Weights of a small transformer language model.
Size: width 128, MLP 512 GELU, vocabulary 888.
Architecture: rotary positions, no biases in attention or MLP, tied embeddings, attention and MLP in parallel.
Training: a variant of SOAP for these matrices, 93M tokens, 2849 steps.
Each number is 128 + 24 x the weight over its row's rms, rounded and kept within 0 to 255. Layers, rows and columns count from 0. The size above them is the row's rms in percent of the matrix's.

# layer 11 MLP down (transposed), 512x128, rms 0.325, rows 300-326, columns 0-127
size [ 94 104 110  96 111  93 102 109  83  98  91 105  91 104 101 100 117 107  90  98 107  99 107 105 112 100  94]
[[124 100  94 143 138 146 109 134 150 139 162 156 140 159 163 123 104 138 119 115 136 129  78 135 142 130 134 180 153 146 135 118 130 136 166 131 135 130  95  87 116 159 149  93 153 162  99 141 176  91 130 180 147 109 156 131 110 109 102 125 132 145  95 144 135 128 124 131 108 119 115 158 107 147 119 135  64 132 132 126 138 121 132 159 145  75 134 162 109 158 114 131 136 162 112 119  85 136 109 143 170  92 106 107 127 161 101 145 123 108 158 145  90 135  78 148 134  84 135 153 124  95 156 132  85 114 112 160]
 [122 149 131 168 123  83 135 110 122 108 135 120 133 152 160 135  73 164  75  70 118 144 123 148 133 134  83 140 141 145 155 138 121 175 106 136  80 119  85 111  94 126 110 107 147 130 182 127 161 112 102 130 129 167 145 109 147 100 108 143 112 101 120 100 100 101 133 150 110 154 132 113 103 140 128  98  98 125 141 118 165 119 147 145 127 124 178 119 107 135 189  95 138  86 137 157 122 155 118 108 105 137 126 140 131  98 162 110 150 114 138 107 154 132  91 154 137 105 145 137  94 137 137 108 114 151  95 116]
 [125 102 193 131 113 151 173 129 135 142 129 144 141 105  70 149 116 108 154 119 120 113 147  85 150 105 117 117 119 138  79 130 119  98 118 117 139 132 136 162 114 161 121 105 132  85 129 106 132 144 138 135 124 156 136 166 109 144 177 168 141 121 162 110 115 129 143 123 104 154 114 150 157 122  98 121 113 115 130 121 153  98  77 139 110 107  94  75 116 113  88 149  88 102 131 111 135 108 132 147 103 171 125 129 151 130 117 161 105 142 154 143 127 146 104 132  91 131 138 113 126 130  91 181 151 123  63 148]
 [118 150 115 109 131 127 117  93 128 109 155 156 103  98 136 108  88 121 159 199 145 136 112 126 137 164  93 159 132 120 123 106 162 162 145 113 186 153 164 111 130 120 163  97 114 152 112 110 105 105 100 125 103 146 145  98 129 136  69 148  94 138 133 145 170 150 146 124 139 133 148 141 143 142 168 109 143 165 139 122 106 162 132 166 149 172 148 109  94  97 118 166 117 180  98 162 142 116 134 135 153 164 126 157  98 115 129 119 131 121 179 130 113 106 144 114 127 123 158 152 127 109 110 120 115 105 142 142]
 [111 129 172 165 128 154 122 118 129 110 146 125 118  90 167 117 106 139 123 144 150  92 147 126 159 156 147 155 111 124 163 137  92 161 118  84 132 132 123 137  98 144  93 151 120 108 105 157 103  92 129 113 165 102  85 126 128 120 136 105 127  81 129 143 106 124 159 135 135  73 158 134 136  83 155 178 131 106 147 110 152 125 131 155 121 101 129 141 108 119 166 144 169 128 115 131 131 180 103  68 136 164 147  83  93 120 128 167  97 142 123 133 136 111 113 120 138 106 121 106  84 153 119 158 143 128 156 143]
 [174 102 104 115 178 139 154 118 128 115 131 148 120 127  95 144 134 140 111 120 139 122 126 107  71  91 125 167 124 127 136 140 163 128 107 161 144  92 117 158 147 120 143 160 106 113 118 144 140 143  56 130 120 134 137 108 157 111 112 107 121 118 172 124 126 102 162 131 130  99 114 157 127  77 151 110 144  94 129  70 193 142 121 132 113 155 131 132 117 114 156  88 194 144 125 172 139 153 125 152 168 109 137 140 135 105 106 141 143  87 130 125 150 144 132 171 122 121 110 162 134 103 103 144 136 138 120 121]
 [144 117 133 147  93 179 147 137 100 115  92 130 122 101  97 114 120 184  97 126 123 144 173 115 104 150 125 151 138 175 115 170 120 123 132 100 132 131  90 158 109 159 113 147 125 107 101  64 159 138 135  79 105 123 107 117 132 153 141 155  97 147 167 145 150 114 113 109 120 139 133 150 159 109  59 126 161 105 168 136 117 122 133 133 105 121 126 162 163 117 150  80  92 145 121 109 119 137 128 138 101 135 124  98 118 149 163 128  92 116 173 132 132 119 133 154 130 152 106 135 146 120 124 138 148 175 133 106]
 [127 109  89 121 118 154  89 168 122 109 123  94 113 158 120 139 152 133 130 116 150 156 131 131 127 148 115 117 140  89 121 111 132 138  81 138 111 145 156 193 146 120 136 117 148 122 113 147 127 135  86 131 102 154 137 122 103 123 126 135 171 120  89 125 119 128  91  81 114 106 124 160 156 119 127  96  73 106 174 128 200 184  87 138 107 133 120 141 137 135 143  97 138  98 154 157 133 142 120 112 126  83 179 137 120 104 118 108 137 136 109 124 115  59 166 107 144 146 138 128 120 142 126 157 107 130 119 133]
 [115 141 131 121 129 151 170 155 157 166 108 122 134 159 141 108 101 121 105  69 146 131 129 114 134 132 123 140 131 138 107 105 117 130 126 193 141 151 182 107 104 124 131 139 113 108 146 145 114 142 110 165 122 115 150 131 116 109 125 167 141  98 101 109 159 139 145 107 113 127  97 123 151 149  98 148  32 158 154 126 114 104 150 105  83 133 116 126 137 105 152 108 116 101 167 131 138 115 112 145 111 137  74 107 122 109 122  71 106 124 173 137 125 126 130 158 115 131 101 106 124  99 108 127 163  97 165 127]
 [129 144 107 136 149 102 107 132 141 104 166 129 117 140 117 195 114 129 149 107 115 108 140 131 140  91 120 109 159  97 120 161 137 125 132 124 163 162 168 121 110 127 158  92 152 132 138 121 155 116 124 189 141 123 125 121 143 107 184 121 146 128 157  88 135  73 120 151  63 138 106 142  98  86 145 150  99 150 121 134 128 109  94 164 121 146 121 138 147 172 116  91 149 110 121 120  78 127 119 153 180 143 106 144 154 124 150 145 135  90 144 143 155 140 100 153 149 126 127 157 119 126 138 152 145 104  96 106]
 [128 139 112  98 116 130 132 169 115 149  98 124  85 100 160 103 151 139 112 106 141 110 126 145 146  85 171 159 115 127  99 149 121 178 121 144 133 159 140 126 113  99 159 154 132 100  99 117 152 137  85 117 123 117 157 140 115 175 131 160 168 149 143  82 120 120 103 126  62 133 115 149 128 162  80 102  76 119 166  91 127 134 166 118 123 157 146 154 141 147 148 134 125 144 144 144 156 130 180 151 141 138 113 153 135 128  98 147 121 159 156 135 168 111 109 104 132 104 125  99 139 107 118 124 156 146 139  94]
 [110 116 166 166 119 117 137 135 143 102 133 125 108 161  98 126 132  91  87 137 144  95 119 138 113 129 111 187 152 122 106 111 144 129 145 143 166 105 132  91 116 100 164 130 159 173 188 141 126 150  98 117 152  92 144 148 126 161 141  74 159 145 165 134 128  95 111 101  92 128 122  75 137 141 135 124 127 146 136 129  99  76 138 134 138 113 120 123 118 161 113 156 109  95 142 119 144 120  93 153 128 149 132 117 110 119  90 142 192 100 124 130  88 152 147 113 149 135 121 163 145 122 151 140 138 152 154 161]
 [177 108 106 126  93  92 130 110 124  97  97  98 105 164 112  82 149 152 134 127 178 147 115 158 119 137 139 113 100 108 130 135 112 103 100 150 120 141 146 147 135 113 121  96 119 121  96 129 155 142 106 125  82 130 145 133 151 123 154 126 168  77 139 128 125 151 157 148 135  95 148 117 167 106 123 161 109 105 100 125 182  83 142 132 112 139 159 151 143 125 110 114 116  95 127 140 144 129  97 141 120 118  56 162 131 130 117 145 117 141 131 147  95  81 179 138 144 136 105 120 136  83 179 152 115 126 128 120]
 [141 155 130 117 159 111 154 106 148 136 150 164 152  87 145  95 113 132 146 115 169 137 117 173 153 158 159 135 130  96 108 139  74 164 131 114 101 140 111 120 119 170 135 110 161 116 126 163 156 142 123 151 142 161 104 112 143 136  94 132 133 122 115 153 154 110 138 161  80 122  95 141 129 136 116 146 109 138 108 157 157 132 179 141 131 112 115 106 117 112 156 137 136 112 159 105 102 112  62  96  89 135 119 134  87 113 106 150 116 157 150  93  72 147 116 106 114 121 112 125 130 160 131 162 110 159 101 163]
 [158 103 130 159 123 106  94 143  97 165 114 113 147 158 104 121 113 149 169  86 177 136 134  87 187 106 153 153 125 117 132 114 122 167 112 114 137  94 119 110 140 177 116  94 148  59 182 129 117 127 127 129  94  85 114 187  86 129 127 111  95 110 126 120 141 107 106 147 147 102 153 150 139 128 114  88 105 118 148 122  99 139 166 160 142 139 132 160 125  94 112  88 129 103 129 118 126 128 129 161  93 144 119 128 112 137 105 112  79 133 146 141 135 137 138 153 120 145 129 116 147 125 121 128 146  97 119 140]
 [ 82 146 133 134 113 115 129 139 188 132 111  92 158  96  98 113 117 152 118 160 127 127 136 149 132  94 149 144 107 112 159 137 126  89 136 131 189 126 144  95 162 130  80 125 123 143 117 131  68  91 181 149 171 112 107 107 158 150 187 120 113 150 129 133 116 125 109 125 124 110  91 152 156 170  95 133 110 128 127 127 121 119 125 110 133 160 152 101 165 170 113  98 138 113 130 168 136 141 121 105 145 143 134 150 129 147 119 150 150  86  98 138 129 179 122 153 120 134 134 141 148 108 127 167 161 142 111 126]
 [142  81 150 170 139 125 116 104 127  98 151  98 147 142 116  83  97 137 149 171 178 103 146 120 110 157 105 100 168 129 109 134 136 132 137 142 104  89 155  98 182 102 116 119  86 144 105 117 116 131 129 105 141 153 106 122 132  99 110 125  85 141 158  85 130 126 106 116 170 118 120 131 127 150 126 102 113 111 102 115  98 149 146 109 128 123 156 126 176 103 120 128 153 100 130 137 163 139  97 144 110 152 151 166 130 147 170 165  81 151 131 112 118 107  96 129  94 161 145  70 106 123 112 112 136 130 144 140]
 [150 146  96 128  76 156 155 137 119 130 143 161 107 104 177 127 131 171 128  91 113 143 151 123 167 153 146  84 122 180 113 126 102 120 115 133 140 120 128 152 158 112 127 114  66 161 130 141 154 148 138 110 160  95 146 111 117 148 105 146 152  69 135 136 127 163 132 136 105  86 134 107 159 142 116 133 106 146 105 116 113 146 148 131  90 104 138 101 108 130 111 131  87 125 133 126 116 146 176  80 153 137 174 107 135 105 106  96 166 141  82  97 130 129 106 109 158 129 107 108  97 124 149 120 132 121 155 126]
 [156 123  88 127 106 120 132 115  99 123 115 149 191 157 163 138 138 158 144 148 135 162 114 185 140 133 142 128 133 128 139 105 119 110 147 137 135  97 151 160 141 137  89 142 115 145 125 162  45 135 128 141 151  91 136 162 164 175 138 187 129 117 124 147 115 103 145  86 115 141 168 152 142 114 127 156 143 121 133 152 100 165  89  97 138 117 116 146 116 104 106 116 104 125 128 126 105 111 110 167 126 145 104 141 116 148 141 109  97 110 111 147 189 101 131 151 165 133 130 119 149 168 120 108 133 118 111 128]
 [116 108 119  97  84 110 122 175 138 113 126 163 124 115 152  98 169 170 106 142 137 115 119 152 153  94 120 139 149 130 167 176  55 145 102 131 110 164 136 166 154 104 124 167 131 135  92 109 104 145 132 122 106 117 166 112  93 128  88 130 101 135 107 140 147 131  88  77 132 144 122  97 157 125  85 108 132 138 126 131 131 140 132 127 114 146 126 112  95 120 129 120 120 136 112 142 128  81  98 104 135 131 130 114 108 150 121 109 169 113 111 129 125 138  97 206 123 154 126 139 143 118 120  83 106 115 100 100]
 [167 128 100 166 145 172 121 146 168 122 111 192 100 133 148 109 132 173 129  96  84 143 134 129 137 137 157 132 140 157 163 107 146  93  87 159 131 109  98 126 157 113 129 162 168 130 141 177 112  95 145 120 135 131 116 101 113 103 136 108 102 141 102 108 108  97 101 141 124 116 109 140 126 144 116 142 143 114 101 112 114 110 100 131 148 110 121 111 128 140 130 201 121 144 134 120 106 135 177 117 155 147 115 137 115 147 151  73  98 132 127 141 152 167 154 106  97 117 109  93 146 124 110  83 113  96 119 111]
 [119 141 126 149 114 139 131 103 115 134  81 120 138 126  84  80 121 147 112 120 115 108 157 181  95 131 128  98 132 166 105 109 129 150  88 103 141 141 102  84 164 171 138 118 132 134  95 142 140 114 141 163 128 132 114 146 127 114 115 154 109 160 142 111 121  98 155 124 160  98 173 111 102 124 147  97 136 103 100  82 157  93 165 119 157 111 125 115 118  76 116 145 123 109  97 170 159 149 118  78  90 125 101 143 163  91  73 115 120 121 101 125 135 137 144 150  99 125 125 108 159 136 113 116 112 147 125 114]
 [124 156 137 161 173 124 169 123 155 113 130 141 150  96 134 194 113 140 133 137 147 188 186 122  87 149 114 120 147 114 122  92  99 135 170 154 114 132 133 155  99 166 132 114 126  82 130 144 107 141 117  80 152 164 131 127 145 120  93 134 130 128 169  88 124 144 130 142 136 149 139 135  95 137 157 176  92 136 120 130  81 117  96 157 124 104 139 133 124 141 122 132 152 126 146  91 138 123 117 122 120  98 129 168 114 169 129 123  90 121  94 127 124 139 127 126 130 160  94 124 107 168 108  97 124 117 168 102]
 [161  71 132 127 109 182 117 169 137 110 133 163  98 141 138 129 115 164 180 132 146 113 139 105 148 137  91 115 125  81  70 119 142 138 114 130 119 138 147 108 162 177 146 111 120 145 128 163  81 112  68 133 124 122 133 176 152 105 134  94 133 145  98 128  99 111 123 153 112 143 137 160 151 104 139 151 124 144  92 118 128 137 149 140 134 120 147 142 127  89 105 148 149 127 116 129 130 115 148  78 106 113 153 129 146 115 143 139 128 146 103 111 138 166 137  94 118 163 133 143 147 139  78 159 148 115  75 129]
 [ 75 114 165 115 154 113 185 114 168 107 113 101 137 183 107 138 128  73 122 132 156 106  65 143 151 116 149 147 147 147 143  89 161 168 123 145 105  94 124  92 156 129 151 141 132 105 127 152 161 126 127 106 121 147 168 109 125 130 126 138 123 127 115 141 104 107 137 120 132 115 124 133 133 163 153 109 145 136 152 161  81 112 150 131  93 136 166 116 143 144 147 153 133  85 112 118 129 145 144 137  88 152  88 160 148 118 144 164 130 128 111  98 114 150 129  71  99 100 147 152 100 141 125 105 143 110 140 140]
 [126 167  84 138 136 142 124  96 147 134 117 149 108 125 116 140 148 102 117 110 102 137 126 100 140  85 127 110 110 139 123 111 135  74 111 138 149 119 136 157 149 109 128  87 158 161 111 112 162 130 138 139 161  99 150 100 134 123 126 103 167 127 140 134 128 137  92  94 168 138 131 117 158  75 128  91 147 110  95 117  86  77  95 145 175 112 137 145 133 116  97 140 154  89 159  86 145 128 124 134 147 147 126 137 157 160 108 112 126 111 116 120 155 145 132 108 127 163 135 200 126 121  94  96 144  82 110  88]
 [107 111 121 109  95  89 101 132 151 128 124 150 133 150 177 140 128 133 165 169 108  90 121 135 123 126 135 133 113 100 163 151 114 165 127 120 155 168 175 116 143 163 111  76 148 140  98 127 167 133 125 104 134 139 125 144 119 157  71 164 119 109 126 158 127 170 128 149 111 132 154 137 117 141 136  94  76 143 125 119 170 116  87 127 113 156 146 139 116 104 116 122 107 113 172 132 115 167 132 161 108 141 113 151 137 136  80 147 147 111 142  58 146 142 133 129 155 140 142 124 119 136 115 112 148 144  68 108]]
# layer 11 MLP up, 512x128, rms 0.309, rows 301-327, columns 0-127
size [101 103 105 102  98  95  96  89 101  99 105 100 103 101 102 108 104  96  97 101 100 111  92 111 100  98 104]
[[101  74 151 117 104 155 124 139 124  97 101 136 125 107 110 177 145 114 135 177 114 111 159 118  90  80 166 171 109 169 102 154 101  92 155 100 136 151 143 139 138 122 138  97 132 168 126 127 121 105 135 100 107 142 140 145  92 130 114 100 139 117 168 178 128 137 123 138 135 140 174 146 155 138 130 168 105 116  89 132 141 110 122 119 125 134 118 123 120 134  67 128 109 138 166 128 112 144 127 122 119 129 143  95 106 128 137 124  67 132  93 145 121 147 119 136 109 104 150 129 137 170 164 166 100  83 145 150]
 [153 111 153 170 121 166 173 129 172 140 151 108 126 160  85 113 106 123 105 135 114 123 151 137 119 123 146 131 151 142 155 123  94 125 127 123  81 146 113 140 121 128 145 140 145 166  95 115 162 138 124 162 119 145 129 137 142 106 149  93 116 133 136  86 127 119 173 138 135 109 145 150 122 110 117 123 160 125  97  75  81 133 110 123 154 174 120 107 128  83 131 135 135 124 155 142 116 137 141 150 177 100 149 121 131 158 124 182  86 138 125 134 142  96  99 111 107 159 114 109 148 163 100 100 109  86  75  87]
 [141 143 104 195 104 120 106 158 149 169 121 105 133 107 126 130 160 121 149 153 134 135 152 133 120 150 119 101 156 159 133 166 115 150 120  86  93 100  99 128 109 117 128 161 174 173 156 109  77  97 132 135 114 120 108 106 150 126  97 162  64 129 161 122 110 131  79 115 178 133 121 134 135 139 131 114 118 155  88 111 134 155 110 134 123  93 117 106 162 148 138 153 157  85 126 112 162 181 138 121 107  92 133 108 106 140 104 142 159 151 129 113 135 153 117 143 153 129 121 127 130 117 117 170 135 154 143 139]
 [159 110 161 148 138 125 150 106 120 101 134  84  60 107 129 126 126 105  80 169 157 117 171 155  94 115 152 123 181 118 145 139  85 127 127 155 123  95 119 135 112 134 150 146 140  97 108 123 143 125 130 134 149 105 124 132 151  96 121 105 129 180 139  76 146 104 132 117  87  95 138 139 141  95 112 113 166 140  91 175  63 107 129 111 126 133 122 168 114 130 141 149 109  96 143 128 140 125 110 141 127 138 104 123 138 127 172 195 113 122 150 145 137 130 100 148 147 144 155 118 105 109 118 129 138 111 127 143]
 [112 148 125 110  77 106  92 107 184 128 127 113 122 129 117  90 109 140 115 157 104 130 108 116 161 166 120 142 119 120 179 139 135  97 113 127 117 115 179 167  91 133 100 151 151  73 139 133 102 112 185 128 164 103 151 152 145 114 130 127 120 145  86 120 158  93  81  86 117 101 132  89  97 122 128 127 162 150 159 151 113 122 147 121 124 145 123 145 110 122 148 177 129 117 133 112 138  97 136 142 130 118 185 118 149 132 154 137 163 166 112 127 144 123 149 129 131 156 124 116 124 157  98  86 149 116 128 147]
 [144 118 107 166 133 122 115 127 110 153 121 102 131  86 104 150 150  96 111 176 119 106 139  92  69  93 164 126 168 104  88 148 126 145  72 121  95 130 126 106 135  91 169 148 124  97 124 104 114 119  97 134 152 135 163 126 128 147 118  99 107 132 146 131 118 137  82 147 159 114 135 171  97 138 117 139 102 139 144 137 134 104 117 114 132 127 121  86 153 132 145 135  92 107  92 150 167 121 122 161 125  91 160 141 152 138 100 132 150 147 163 135 134 130  96 127 162 103  70 157  77 130 131 106 137 146 128 107]
 [126  92  89 101 162 158 182 106 148 122 143 144 128  82 121 158 135 134 139 169 122 144 119 116 150 140 126 131 158 129  85 168 133 152 135 129  89 136 133 129 158 127 151 110 119 162 104 172 117  87  89  85 153 144 113 125 118 107 121 142 149 156 155 117 109 119 153 114 115 129  88  94 148  88 124 134 125 116 110 146 114 146 156 153  93 168  95 122 164 160  92 104 156 118 154 127 131 124 163 101 175 122 172 154  93 118 121 134 130  81 121 106 140 125 138 128 103 109 130 149 122  90 140 113 119 169  90 141]
 [145  96 126  80 175 120 115 128 122 117  96 117 115 110 155 145 100 136 164 127 117 136 156  75 117 117 157 140 160 125 110 143 126  89 108 130 136 145  98 117 150 144 121 144 163 160 121 126 133 170 160 131 112 134 186 140 146 147 146 111 132 122 180 180 143 175 145 146  99 128 116 160 122 135 139 121 149  95 114 181  84 142 114 108 172 107 115 126 154 131 112 111 137 166 133 119 127 157 136  95  79 129 104 117 129 162 125 136 125 125  80 127 116 127 162 127 158  82 138  91 129 128 139  79 120  98 124 145]
 [111 109 143 115 136 141 153 107 141 106 136 123 115 130  99 107 157 122 130 183 140 121  98 144 118 126 141 150  66 166 174  94 127 118 127 138  68 115 132  87 127 114 110 146 138 160  92 168 138 110  90 106 151 157 131  92 114 137 115 154 141 121 171 135 125 161 140 131 128 121 139 103 119 117 200 135 152 139 107 148 131 111 139  95 162 111 179 124 111 111 139 132 164 113 158 120 152 129 116 137 107  93 117 117 100 114 124 148 112 173 148 143 107 173 116  99 136  82 151 112 150 168  99  95 139 144 117 139]
 [148 128 111 101 162  98 177 116 119 135 137 133 159 111 106 176  76  92 134  88 142 140 120 157 118 143 131  94  87 150 141 161 106 134 103 104 117 168  86 142 128 149  83 140 130  88 164 167 117 125 116 132 151 128 133 102 123 111 147 146  93 102  96 171 155 136  65 163 140 147 109 109 121 167 108 121 114 143 136 146 106 157 134 113 149  93  96  86  97 126 119 144 134 118 131 147 140 152 133  99 113 135 162 146 126  93 113 110 157 145 158 126 118 110 131 156 112 124 147 127 138 153 169 114  82 151 124 128]
 [152  85 104 131 119 155 114  93 123 141 100 123 138 157 114 145 114 128  92 112 132 106 138 130 143 139 206 134 142 132 132 122 131 159 130 159 126 130 148 122 119 143 123  92 161 135 137  89 144 112  87 119 132 121  93  99 134 156 136 152 104 105 137  98 135 118 114 158 145 148 122 102 133  66 128 151 129 133 160  94  80 159 135 125 128 124 151 150  95 178  75  86 168 117 142 148 118 137 145 198 125 115 152 140 110 157 145  97 129  78 120 140 142 114 107 102 139 152 138 112 145  98 158 106 107 130 150 101]
 [117 127 139 144 178 156 156 149 151 147 167 118 111 108 146 138 114 107 130 116  83 146 138  93 143  99 117 164 127 168 172 135 163 208 126 150 105  98 120 138 115  94 158 160 148 106 146 104  90  89 129 112 160 126 118  94 145 118 141 112 141 104 130 101 107 104  73 119 113 167 102 102 161 130 118 141 118 151 139  93  95  95 114 110 133 140 121 147 129 147 129 151 153 149 102 137 112 149 132 136 123 124 146 130 109 118 148 147 104  91  70 138 150 100 122 118 148 129 117 151  87 154 102 146 131 146  88 125]
 [136  57 140 100 143 113 160 119 120  84 114 135 133 132 154 135 150 103 149  86 132  88 187 121 126 121  81 130 149 145 109 133 156 123 108 127 144 139 150 143 185 146 124 121 146 106 141 117 127 131 142 130 128 138 140 105 130  96 161 105 103 116 132 143 135 105  63  72 115 121 110 129 151 156 114 150 158 163 141 112 104 105 121 123 158 138 114 124 128 155 124 119 119 152 146 148 130  76 120 123 116 111 104 151 137 120 141 107 148 151  99  98 140 142 145  89 120  99 193 168 100 167 139 112 129 156  86 122]
 [133 117 157 129 118 135 129 117 118 116 137 107 111 138 137 108 132  92 113 150 150 146  91 132  95 100 123 112 158 124  92 140 119  66 165 138 132 138 144 119  87 156 129 115 116 112 163 155 166 102 169 139 119 142 120 123 124 114 138 123 105 145  87 166 154 165 110 169 130 148 176 120 138 146 100 124 153 112 114  92  99 112  82 123 105 144 104 116 121 144 170 152 150 173 159 133 129 144  87 154 172  98 120 126 144 132 151 125 134 120 156 115  94 147 111 166  78 101 146 105 165 124 124 103  75 152 122 160]
 [168 146 130  70 124 159  96 114 119  90 151 153 134 143 141 128 103 151 125 142 115 142 128 142 111 140 140 148 127 129 129 142 150 128 140 104 135 122 181 150 104 136 146 135 126 132 109 121 151 126 107 113 144 119 124 112 132  63 152 142  58  99 127 148 135 158  96 114 139 126 114 109 158 107 168  98 167 163  93  82 143 167  83 158 172 125 119 112 150 130 166 128 135  58 127 136 145 123 128 154 110 123 130 111 122  97 124 121 118 163  81 153 105 135 145 124 105 114 129 133 147 183 114 118 129 156  88 124]
 [143 140 125 134 126 114 164  89 137 110 137 147 102  99 138 127 127  95 162 147 134 117 140 123 118 102 152 154  80 152 124  98 123 133 145 134 149 150 164 147 145 128  96 174 133 135 171 105 104 153 170 120 116 122 133 128 119 101 118 142 137 138 123 115  89 140 114 125  70 149  62 108 121  91  96 181 162 136 117 126 147 130 117 137 144 136 111 127  90 101 167  84 113 143 121 157  88 131 130 142 130 105 125 151 130 143 130 122  95  91 142 149 136 151 130 119 119  89 188 166 148 112  88 134 125 124 161  71]
 [107 138  98  76 115 157  98 113 124 121 113 155 141 135 104 196 145 123 121 148 141 106 102 118 124  97 174 132 115 118 127 151 107 131 174 105 100 107 189 101 121  92 134 136  87 118 119 100 106 143 107 121 106 161  90 134 120 151 142 122 123 120 151 150 153 147 128 125 118 129 114 131 117 184 146 146 129 126 122 114 146 110 147 117 124 107 108 109 133  96 109 144 165 101 142 154 149 145  53 118 142 132 146 158 141  85 136 136 133 150 144  94 120 117 140 116 117 137 104 125 148 125 143 155 144 200 172 162]
 [144 155 157 132  73 127 110 150 133 125  84 201 143 125 103 132 137  81 118 131 112 151 141 157 102 125 129 131 136 158 125 169 214 145 127 158 131 126 116 123 180 123 136 113 112 119 138 101 110 117 123 135 194 146 109  97  86  91 139 137 145  83 127 147 123 158 115 113 154 134 132 130  84 120 131 127 125 167 125  96 125 130 120 120 109 104 120 144 159 111 150 107 119  90 102  80 151 130 143  96 121 158 104 160 109 133 134 118 164 124 126 148 120 107 114 168 152 125 145 127 128 116 131 121 137  97 158 130]
 [113 129 173 135  95  96 132 125 163 138  90 117 106  99 156 159 142 124 143 172  99 152 143 108  58 106 157 125 134 124  83 111 167 135 107 118 130 106 159 128 135  91 153 106 159 148 140  95 119 113 127 139  83 128 112 121 136 140 165 179  97 132 109  96 109 130 107 137 164 114 160 128 148 111 144 171 129 143 117 125 164 155 124  97 116 130 108 110 129 116 115 111 156 151 136 171 109 122 155 165 142  94 108 138 125 118 147  83 123 151 112 108 124 187 140 152 127 112  87 155  86 102 126 134 139 113 120 116]
 [116 123 112 113 137 123 138 103 132  79 117 111 157 117 155 160 112 106 138 157 143  97 121 101 140 120 170 117 107 122  90 109 100  97 147 122 116 142 116 120 133 122 160 151 151 137 135 106 125 140 163  97 178 159 174 151 123 125 142 117 135  88 135  63 132 139 137 163  77 128 145 144 112 160 172 154 154 158 166 122 102  99 137 160 139 121 121 139 149 159 139  80 139 123 147 173 148 114 147 101 113 128 131 117 132 153 118  96 184 114 146 162  95 118 147 134 155 146  82 110  97 127 113 101 120 151 162 120]
 [ 94 123 121 168 136  98  87 100 149 132 116 135  80 138 160 125 132 109 123 129 111 104 124 157 138 140 132 103 160  93 127 108 163 148 131 139 140 137 129 146 111 112 182  99 140 136 138  97  92 143  75 147 114 124 120 104 149  96 158 124 100 103 120 153  35 132 127 124 148 152 123 137 111 201  97 120 132 154 120 117 134 165 120 120 110 132 101 116 122 124 115 130 119 109 129 155 135 146 111 134 133 114 109 163 108 129 119 123 144 160 118 122 129 162 150 173 107  79 178 132  81 129 156 139 160 130 156 133]
 [129 129 175 109 110 155  87 104 150 120 133 121 122  94 142 112 111 148 128 150 126 147 136 143 139 153 131 152 122 182 140 119 115  82 122 121 150 117 115 141 122 100 134 171 114 188 168 124 110 143 160 117 134 116 122 128 112 120 200 109 115  86 115 123 134 149 115  69 135 135 121 153 119 115  57 163 122 151 142 146 135 160 117 110  72  93 110 135 145 121 119 125  99 149 153 101 104 125 122  86 149 148 156 113 155 117 159 133 158 112 138 128 152 127  73 126 143 150 123 131 146 137  88 101 144 102 142 150]
 [125 128 112 133 114 160  94 110 121 142 119  86  99 142 147 131  84 117 112 170 124 107 129 127 146  79 107 144 145 126 157  67 123 149 127 146 138 110 154 127 170 103 134 103 130 108 131 109 120 109 140 140  71 155 132 113 136  85  95 131 100 108 101 139 139  59 113 130 157 143 168 103 126 160  86 154 165 126  89  89 163 123 123 155 120 129 113 166 122 111 144 134 118 109 155 120 116 132 162 127  91 117 124 145 123 154 155 121 135 135 189 112 154 140 151 158 167 150 106 156 105 111 155 100 108 120 130 129]
 [ 88  85 122 151 150 106 156 157 163 103 129 148 136  90 157 107 137  78  97 128 164  93 162  90 121 169 125  91 161 172 126 151 158 158 167 112 102 121 100 136 113 109  73 139  98 126 111 144 134 114 141 128 143 140  98 145 134 120 113  88 100 128 131  80 126 101 140 136 151 156 109 119 161 102 188 122 155 123 134 116 132 108 119  89 117 156 115 162 106 128 141 133 117 139 113 129 165 165 137 144 129 127 125 149  81 124 113 107 133 163 126 165 121 162 121 106 130 136 164 140 128 141  97 115 140 129 109 100]
 [120 138 117 131 144 152 124 147 141 135 109 141 135 182  68 127 139 135 119 137 113 193 107 148 107 140 119 127 158 110 117 146 142 105 128  82 153  96 135 110  81 130 113 173 166 114 132 120 110 111 122 128 155 120 125 127 153 127 146 119 129 143 107 171 134 111 172 144 151 159 156  98 127 139 107 124 121 111 115 108 111 127 136  91 145  99  95 142 148 128 113 163 155 107 103 144 116 152 144 124 152 106 178 133 109  85 124 106  89 130 120 161 136 140 114 107 118  98  88 146 115 147 130 101 164 212 151 171]
 [180  88 104 113 169 104 141 156 141 136  99 153 103 109 132 108 120 109 103 111 119 163 127 170  87 114 113 164 148 134 100 123 128 125 127 144 111 155 159 155 130 134  64 157 114 145 138 116  85 160 163  95 130 157  95 123 128  80 123 147 119 113 138 116 115  80 128  76 107 129 116  84 157  88 147 127 153 148 117 119 121 105 103 150 105 125 127 125 133 174 147 132 119  88 121  84 141  78 155 149 115 122 134  89 116 142 150 140 114 174 136 129 105 138 126 148 133 151 115 127 144 151 108 130 117 103 154 157]
 [127 130 107 109 110 141 116 135 138  87 102 146  89 148 158 143 133 155 129 153 145 138 144 128 128  32 166 152 174 124  79 123 143 135 109 125 122  65 124 129 115 108 137 170 127 160 154 129 144 136  95 133  81 125  86 120 136  92 116 146 155 112 103  95 134 133 163  94 148 118 148 116 139 107 137 133 113 124 104 109 146 113 151 128 131 146 127 147 128 128 120 178  93 129 131 126 185 170 123 119  91 136 115 136 153 103 106 141 105 131 157 143 114 110  99 123 149 131 132 171 126 148 115 126 123 152  95 178]]